{"n_layer": 13, "d_model": 256, "n_head": 4, "n_kv_head": 4, "head_dim": 64, "d_mlp": 512, "vocab_size": 2048, "activation": "swiglu", "norm": "rmsnorm", "norm_place": "pre", "norm_eps": 1e-05, "positions": "rope", "rope_base": 10000.0, "rope_fraction": 1.0, "qk_norm": false, "attn_scale": 0.125, "bias": "none", "tie_embeddings": false, "parallel_block": false, "init": "trunc", "init_std_qkv": 0.0299, "init_std_o": 0.0372, "init_std_up": 0.0429, "init_std_down": 0.0429, "optimizer": "muon_variant", "lr": 0.0088, "beta1": 0.95, "weight_decay": 0.0, "lr_head": 0.00522, "warmup_steps": 200, "schedule": "wsd", "decay_fraction": 1.0, "decay_shape": "linear", "final_lr_fraction": 0.1, "batch_tokens": 65536, "seq_len": 1024, "doc_mask": false, "train_tokens": 360300000, "steps": 5498, "dataset": "wikipedia_en"}
Each number is 128 + 24 x the weight over its row's rms, rounded and kept within 0 to 255. Layers, rows and columns count from 0. Numbers have three digits each. The size before them is the row's rms in percent of the matrix's.

# layer 6 MLP down, 256x512, rms 0.043, rows 0-50, columns 256-383
102:110121129136150097118152131175108126119088144103162115170083126169135114140097100173169160130149130130134128124115090077099147147136107145151126142146120146128143143119103117157132099164108123104093101133093116150108166140110107160141094155153152143128145136097110141130124053139177103120101138130108164143114139129118162108150132138158139154128143118108091119115095110137112111142127
096:107105142162090151149080130151171121120119139123111109108171106125132105143129218139142164131133110103139099101111135112091120123164101145101131105148159111128103110130129148126080111058141113078127140119105120094108121146134097110151108101145151081095132091152108092146111162141148164130145117117132103105115106098132155125119113099135121149122109094108090058092120122087143132095153
099:180124110140070097143124155113129101142116109087089096174154127127125091162127114149143112108133147140125112113135103137103099146155102100147142169097138129111136157144157138187119149179128110166142129150157163133106150154124109142138141150118118125126080133148148134150118130082146114093158146158140153147169143095144148106130107123111103069129122169129167143138150112096116179141115
095:149136146107117146084147156087124131160166072156195162125093130122129152114141077114079140141136178140154177130151104114108129150135093103124132106130121160126127158100113175131159141132111079114132138114126154062137133102080120200127117164132129163119096149102119112139132117116122129147078113199109144138127136132085144122117157122135114151120130159131144147140153125136123131117143
106:101156088127121113111091097138169105126132151131167122086140170165150125123106132125118114138143115111101108145151151130120099133152148098126128109166133118111107144149093126101123093140134143112120115119161152110097177128196160122155079147146084136107126102166179151107105097151114164154136130149133140116142132114136104111155116083095142103113145134116145089102131104119131134124117
096:126122132117129125115125119150145096159136131127078130124150122166140188128120096138127128136125129168148140128136111106145116169088108154129134108124156091125120144118144126118168138103125140107121144181118097095163131092159091110136092111141127168077080148140133113108129147102122135118164100087113119122112165130137101129131137139131091156147126120104113130105112140091134163139088
101:106128129099151129100091120110160119109128153166128091115119108115073125150123188103120136138149160146110129109138116096157155135122119142115121124111169153166138119119128158112119150170102185146115102146117144135159139107180120135116119105135131095166133107137144142102175166136192119100146121106115158145115176145160117123129137124108107125156092080129110090118147144142140100131115
095:161147112098151135114141149106111100092131105148124111126103086119163133121127134122160134082142129120168151139126125137127087160106151111092127102106134149116140146169157083133126140165109097121101109139124105156121141149143151103172158130170100161175080166144159106083121176162129137123145110099060142118092119097127104146150093101144143093137121133162100114154118122101115111151121
098:166133148112163112124108134119161109142104125120098118155133108107105160096137150146130128083113148150147145130137123164134113124141145135097126127117099110149071161122142129097088142095097164105153158148097126113094186081134123149138114108120140105093159151134147175184140105126120115085137122144109118119096182154129110143131121168140154154126129106150116137125110108112111104095096
102:150132105102126102114134139134153120151137143150139143093126131129128111074138120119163118094085113133134155087120143101138151123138143143136128104146097109122109128146133136112119122123126129099168181160093151145171093147127132150158145111104105108132122096129138095112159105115066117131168082122091115143174151112164149151086122118141120091144123132136078124118127122138137122143113
099:175092105083089111130130090172154140105135123101134120168116142098145070157108103142153153150098128124130150122135104117113164129146129119140109107135116111106108091141149139145122165128117084108127182136121121114130148111104152139167167115124144119109102120105148161141151096135139095118168132151144132158134160135100145100136114150144121113161087128095144096134106154099132115094102
099:145150174118107120136151108147121120143125126156180125119095107133123116123108121102090094106121149108115113116111100178134153140164138079141146154159151114135157122101141091107137118149144090133089100111137102160135142161126131127134144175167144133132142081181169097126151126144087113126120122105103120151181142130139105132097133132108128128164186121129116122109105121097135092120124
105:133143143141135174155142137109149130193101097123126172147141183136092111104134151154098125174155141138095136116125096127113109111125134130084116132146124154133185134138090094170088128127144108147108166148171179125129177149149135154139153116112137141139139147120162127126056115110101134090125127091128107124131111184119167170156120110110146141128120110107101116097136112094125135118120
093:125120142110102127135092110117107118125123123084117114117160130130148112115106119082167119138095148088150113120135113140114131124162157119130150118154129117125130104141131145135078122149100123116101125068109138110045085107145155118145146141113157169113101136114126152155163135100154100140152131144170100124108137112132165111140127136132149211133153118152140122140092139087105149140125
098:123147080096127135157118127110145099134136143145164109128176187195145128165138126154112121178150139142107102130114143168122147108152091114160088125143185112115103125140144076127102136126136132150148117146138154120169175126132109142106146085143110115081080139150128159133108110097128103143126107089117157151099109140164134139105089127134125120145192133108141079085141109082148112143117
095:147121111145150121112085133125113146110134124167156103102123137096141101130137113138106139127078127130155121147143165089114154118142090098123148120120116126160132113115088128154164130103146153143135075108136130149095149137107093143126128117155136126108090149156145176131079127136139140127185104158143119114105121141157116110108155139109095158113115106149141098169096092142099137190103
091:117110131149145124154139108133118118140134159082123121141150095169126137121140128174133113104138143149135119144118143151098117104120147131156156135109162153084151128125102138132109119092126103124147112142127138144096154119109122142161141146160140105131138081139141125118135126181130144148094151101094148122114163158164151133149110113126167102127112137167141114100127165161132175172122
096:180152123093143113105098137110123155158145125069124110152173087085128126150159109115123111161121094149130116163154087118102118115104136119136131134135093176143146113112148085153115154124156105095141104137164096137170110124130137138125149159094140164184131114172140138125123116096090149135120118137129177132130116063159135140143142125144110160133118125101154154130158088120069126144114
093:091133135140136138125114157135133169163109104126134134121105154140089104140137119118136117136117137104067149128130135149164193122177186084183157131181148153083136133129131146165129111116111118096136141118157146137154085161120149110151152114136102138150122117152102145164148139144152132128128174106156093119134086147134168125138097108127101105125122105106158118126156094110144121125141
100:126122134114129107162107149136125125099129127141144188088178131086107113131094151125147132148131120119109085152106118106112092125158079112132103150145151156144158163135116118128138132093121109110153102176162101121127140132107057114123136078132149113133147141116147134133110143087122153167123108134116132154105106125111091123153133129142080166175123093083175136084118146081092140116136
103:114139139125145130142094104110081152115092135129146121088119145128158146163121123107131140123133149162137138125063148129142104087102121175129148150111157151137126095155153112133078110180124144128149126134176115132109088136119120097146112159138160123149144109097117104146123131080169145099109108121172111125118133140118095117131145121085097135097159113137084107111166123134114156145163
097:139132092131146125140117126175167094136122122101156138100150114148086145118125106155090127159148166105114138093132124138116164135095124146100117121107136137100144135130162087141137167133152097132103115189126141131143121151139123097134133104155151167176200078093141054145138116128115116142140137164131151125118110179177131102105139143146133106105102121117172135094138113149121104136141
104:121139135208139090161133124164116151095119114119134137104188139149125140102116133157126150137152121156086110152128126141116110136129110126171119133167110177129152139153120150128125129144142135155105134078124152123132127117155129137100087121175088122156126148114082122151113097164135156153118142128146126143125127140087129120112161120145129087120148125161108104127130118154124137112129
103:138150156133142129120155131156133156141095157138138137123128127103122119120161142120125132121163085106104143111078165118126155124155126127127183133167088148146093196117127141141141111113135126173137170134110154123144130142130115120104117154128123141121145167129119148113085130107114081173178125131112107115146145143161189145116132137135074144098105107114158107150210156159157103144093
102:125130138144126100086175104117193113118125138143150158108140126127095089133107122136152139115129142128143146102169139148148132152107123123110166133156075136062164122147083146123118096137068101096103141137137161157118107135161123147136103130108140137107154141171113122120131123109147123160131070138149096146122129101115101111126116135139142164166122100132146195144142167106134124092128
101:138101115104147133144103152151148104088131173147125140111152168170117132135122126153094168073143181110127141111129123143129075110129147147132114170089118118158103134143112113114116112143188113151118125116154105118122118127146146144098179116115119131136131152118105106136140171115123093081116069171157116174116144122132144118155165142110147134141106126153180116141084148131172169098126
093:147127135131142121116109109163138159107141101149101128133137121146152123105121122120143103154159098089135120138108146090126164143171133102108122103114115136096147121124094118156111121116130118124108108155148160106145155144121100156099146079139136114130123088112137218087094162161131113120137152103104094136154123159149147134109138139115108155109084109090089168084138103142137147111080
094:177184106167117160103117125124155087141117136091141110104136146088163116111124139104169128130094118156094141130107152114128107159150144125131086111126139157134151152096134163111114112139132113123122165118134156128140113146142082108143149097129172173157111158162156130168119117112111142170161131181134135123115111118132094086112108099124129130104121086091148157169153140145095126057147
100:150108110097082165147147127117115167128112166162142156118112091122116152128094129144148132160129120165142134117149148122124109123098113120105119145115160158127092166127108108146126144126145151144116113125095124114140148112124160154136110121137119103131132127108195140144134151112109126126138114156097155098122117164130130172169154080155110112116100108109150133141124106129152113111124
097:122112111130107172162173126133167101117089110144160111129153133124139155099127145161117098132139125091109139116163106128128131133123152142173144137082095162173099142163150113118110126162086105118135109117145103091114103124118151105152140088090160091139157085135123133109137136154157127095155163111183157184177082157125170141146104105102146127153123150133130135091132116088153131109126
101:108101110173101124115099124110107142090130163134135130114127161121151092091158129104159102098126150178093096076176143132106132113133085100120121125110097101120130135128119124109167157061115137130114098161100102114122128154082116147094163128095091127085142129126168138174122115128119141170113144100180134123149123137109107142111158122123108151099104143130100159135154112162073120172155
103:121135119167171161109138155152129129084128153162138110128118098119090124159159105126144082135103138135127124131170152127111082153099148130108160152120144115124122114146134141144184130117159136125139117134125135135111111151151095148105113145138131144115147118179111138149124131120140138125098136096138122158111119121130124137141131127107118094137153114131145168164105156132102142140127
099:123091114164089159136129135136135141135098127141138152114157110152106102093152137096127138138111077156107124095086172141108126068142090140147109116157196113084122153074097138133119095121144131103163140096129135148155122137100125144135150137115136137109135171142141119124112142110159139113137140089128137105116082089119132106138103099160132153099124106108156104133141086131118144098112
097:142125096145110131188133169136165162094143143113163147160120166119112123148134092116161157105146144139140122123111161105075118160134121107118128104153114134164098078125136138108173123085141142129132127105127094139133163088132128127142084149123132141135144097129131149108090109147186118141059119094137095128165133126135158129114138117129130126115118128131101113123146151175142155129185
098:088123142159138119098136122129104127144127127160174136164112128157113104153181101163112132150110140118110077144103116073132114160114095095110143100138139109133155110123171064123122110125099121154132096208126153157148133115139098148082105115140130089146164139112149156110124118137099112120115148142146124147138122149142104121110166125126142162154168121095111085119102119105120151147150
096:114095173131156105135129113176142129113143157166151128132133145103152147131139125114122136111106125104125146139121095173106150087196110162114107096150135122130161110108108140117098140118155135132126189124136145133057113152100117125090146124157131143126134126119123141124148093125089119111135108116120148116067125092152102097130116134157132099185124141207143073148125105153133109133148
106:120157137124122088114114124162155124136112135118103146142119139107122159115152160078145136103135148127119105123110162103124129116137092145110123125068122119126087145103134122078168145154158092102151190121125181142122083119129162104148114135147090128115104168136117139103118129111144150123076101067124121155172141111126118110113140129163105169165162131130146109150136104108149127144110
102:115148085113106109129143128097137122143142122113157122161140115156081139138123112133159164128121108148160126140175154124121105113162106138111126140127144109150124134122142108144098124111142115139111126116123155148148151103162121149135080139113166147193080153122166132154130150123166129088165128152109140118134155092136117144167141164179150095095175097120130078123155111094100130119140
099:166124085169125105124118129121137135154111145133137125109091159193134111132134161100115151150162101131119162150158139137159155116147162086112122109162136141127170136139163122115065146099134133138063137104127119138172214135122183131121134111160152113164161165161156163111134114126104107195158111160134150139149136104107143165155095106118112090146085105136148121155149117173134110107102
104:099124099118128146137122113149144127121127154179146137097140138098123131147145159088126112127147121143140159138116149122145187110169124113157131156145102140108120124088088142172108103120138103094130157152094137120126133112147117083125142086152132122122131154065179141114148111090162144117150139135109137148141107138135139154192138150139139139132149146143147102096129148113158101118141
101:178135140152166121128115133102117158128097099130138109116148120098146123136139147089118124146149119129129126138117111156193095160121125104096088133125109111155178111089147162064119118137142171096136151124134128130126130124108108131124108146130133069113139110140124133120111120171123135149109152133147109112148126133080121176167125169104153141122149137078085137118141160114115106113144
095:151081165126115135141132122138140184120128135116135116139123136137052095107138115092070080111162167103116106138142121112134141135099136157141128153099141123142109130110120059102170175132111106138120115148118079102122126143142129181125143154146112112104147131108182142132156149119134097133121135148150098123101160125125145175137101134130108117139103100127117140140106156141145117138145
098:138104149106131129136126164085173108179099112102127123174092127115109165158119095143150135129129113149098112152090125088121130129120094129122132095143113171130129129189130141103073152112119111120134123131122117106136148150110159096136121114150132135117138129124132183098131121071112137110120131116111142140080084126109101125093154141124090138117119119138105127128097127125159090150121
095:123132125115155133108117113109147109102140149137121183171117119150102167175142124104117135181147123145131136163141089130111109140127096093128143130149136133123128133138145114179117176138098120118126104134123095115161097107122130089083080143135115121136149135175153148136136066118142157103081107105131133139140091115120128159127128130182152108136102119116130140155128129153092101109120
108:117153070139121118100149092117094130141097118144121122137105151134126100144090092159172160104122151156134143090126109161153152109121114102109126104119101120114126156167122116121171104130109132127111123150139137101156117144111150116120149129105134126131147127073106120121151123097139102124109116081117136140153116151131080121129130108122154103140155138157136108164129189091093145145160
096:162143122144131079131148143126121114113145131171166111091144167150138130141110114125149138122101130116155135141128133092087140088116124139124145088145165184128151134120097172143127134127097171135118149103142146083142133150111111119112110115161091106124116129103118149142109140104142174090131129132144132124176095148149153134103126124097124130102084129090073141142106111121154128070147
100:141117109126135130130154150159136137136123133108108162111123095140067130144117108167138139150103125141138138137143132128100088113112126137162132144130120090083099178176130121155118102123181100141103124124166157123090146069115122130154124105097137132119058134122087117109123176142118139144123138096156115110167080126099133135156119098143113137105168133083154074116188086158130150133135
095:149176097134107128127145126126178115121147125131144128114129111123111131108150176130129108109154114141111110104152204133143124138137102138140110142097155139138154115108105103124140125124115122152154130155107159135122118123096125108153116115140182169121109175096102147124143150137112178117142124105125114119103105138115133154166125158133159138131150147138128177122138137097142083084182
103:118129116125132116137128144152135107144150104104098122146134147161112155136118132111175148145094110133135111124148107115143155103129113167151152142141121115108142113110114125115131136140104140095157153163109126166132097129148123125079137168134108111136135118122113086154097137152112090096111120093108149166160148112116112164143122156101139141161098154143133127127136098114125138154114
098:151151148108122106151105154119096111165141165153118164112096146137124111132177123088096144133091107127118120157140126142172154125158137146110061132118107117121119160124108125148121152101151108101117110089135163088137118160102061090130152169118118110109151099165117154094109144088126111121077124131097106093108140166139190098148122115127095112108119151142101148104119129091152128084146
100:121156147120168123185103131107150133090136120122144091104124144084099132105093117128100124153112106138158115129166149105160152145096145107168156109153118135171121127117131147117099133154113130119147160130150129109087166134129095129192117158151132151138172152136123146158138152111119147116118134078117120144157144117133136146132107154125105100130129153131110107147120153151130096164124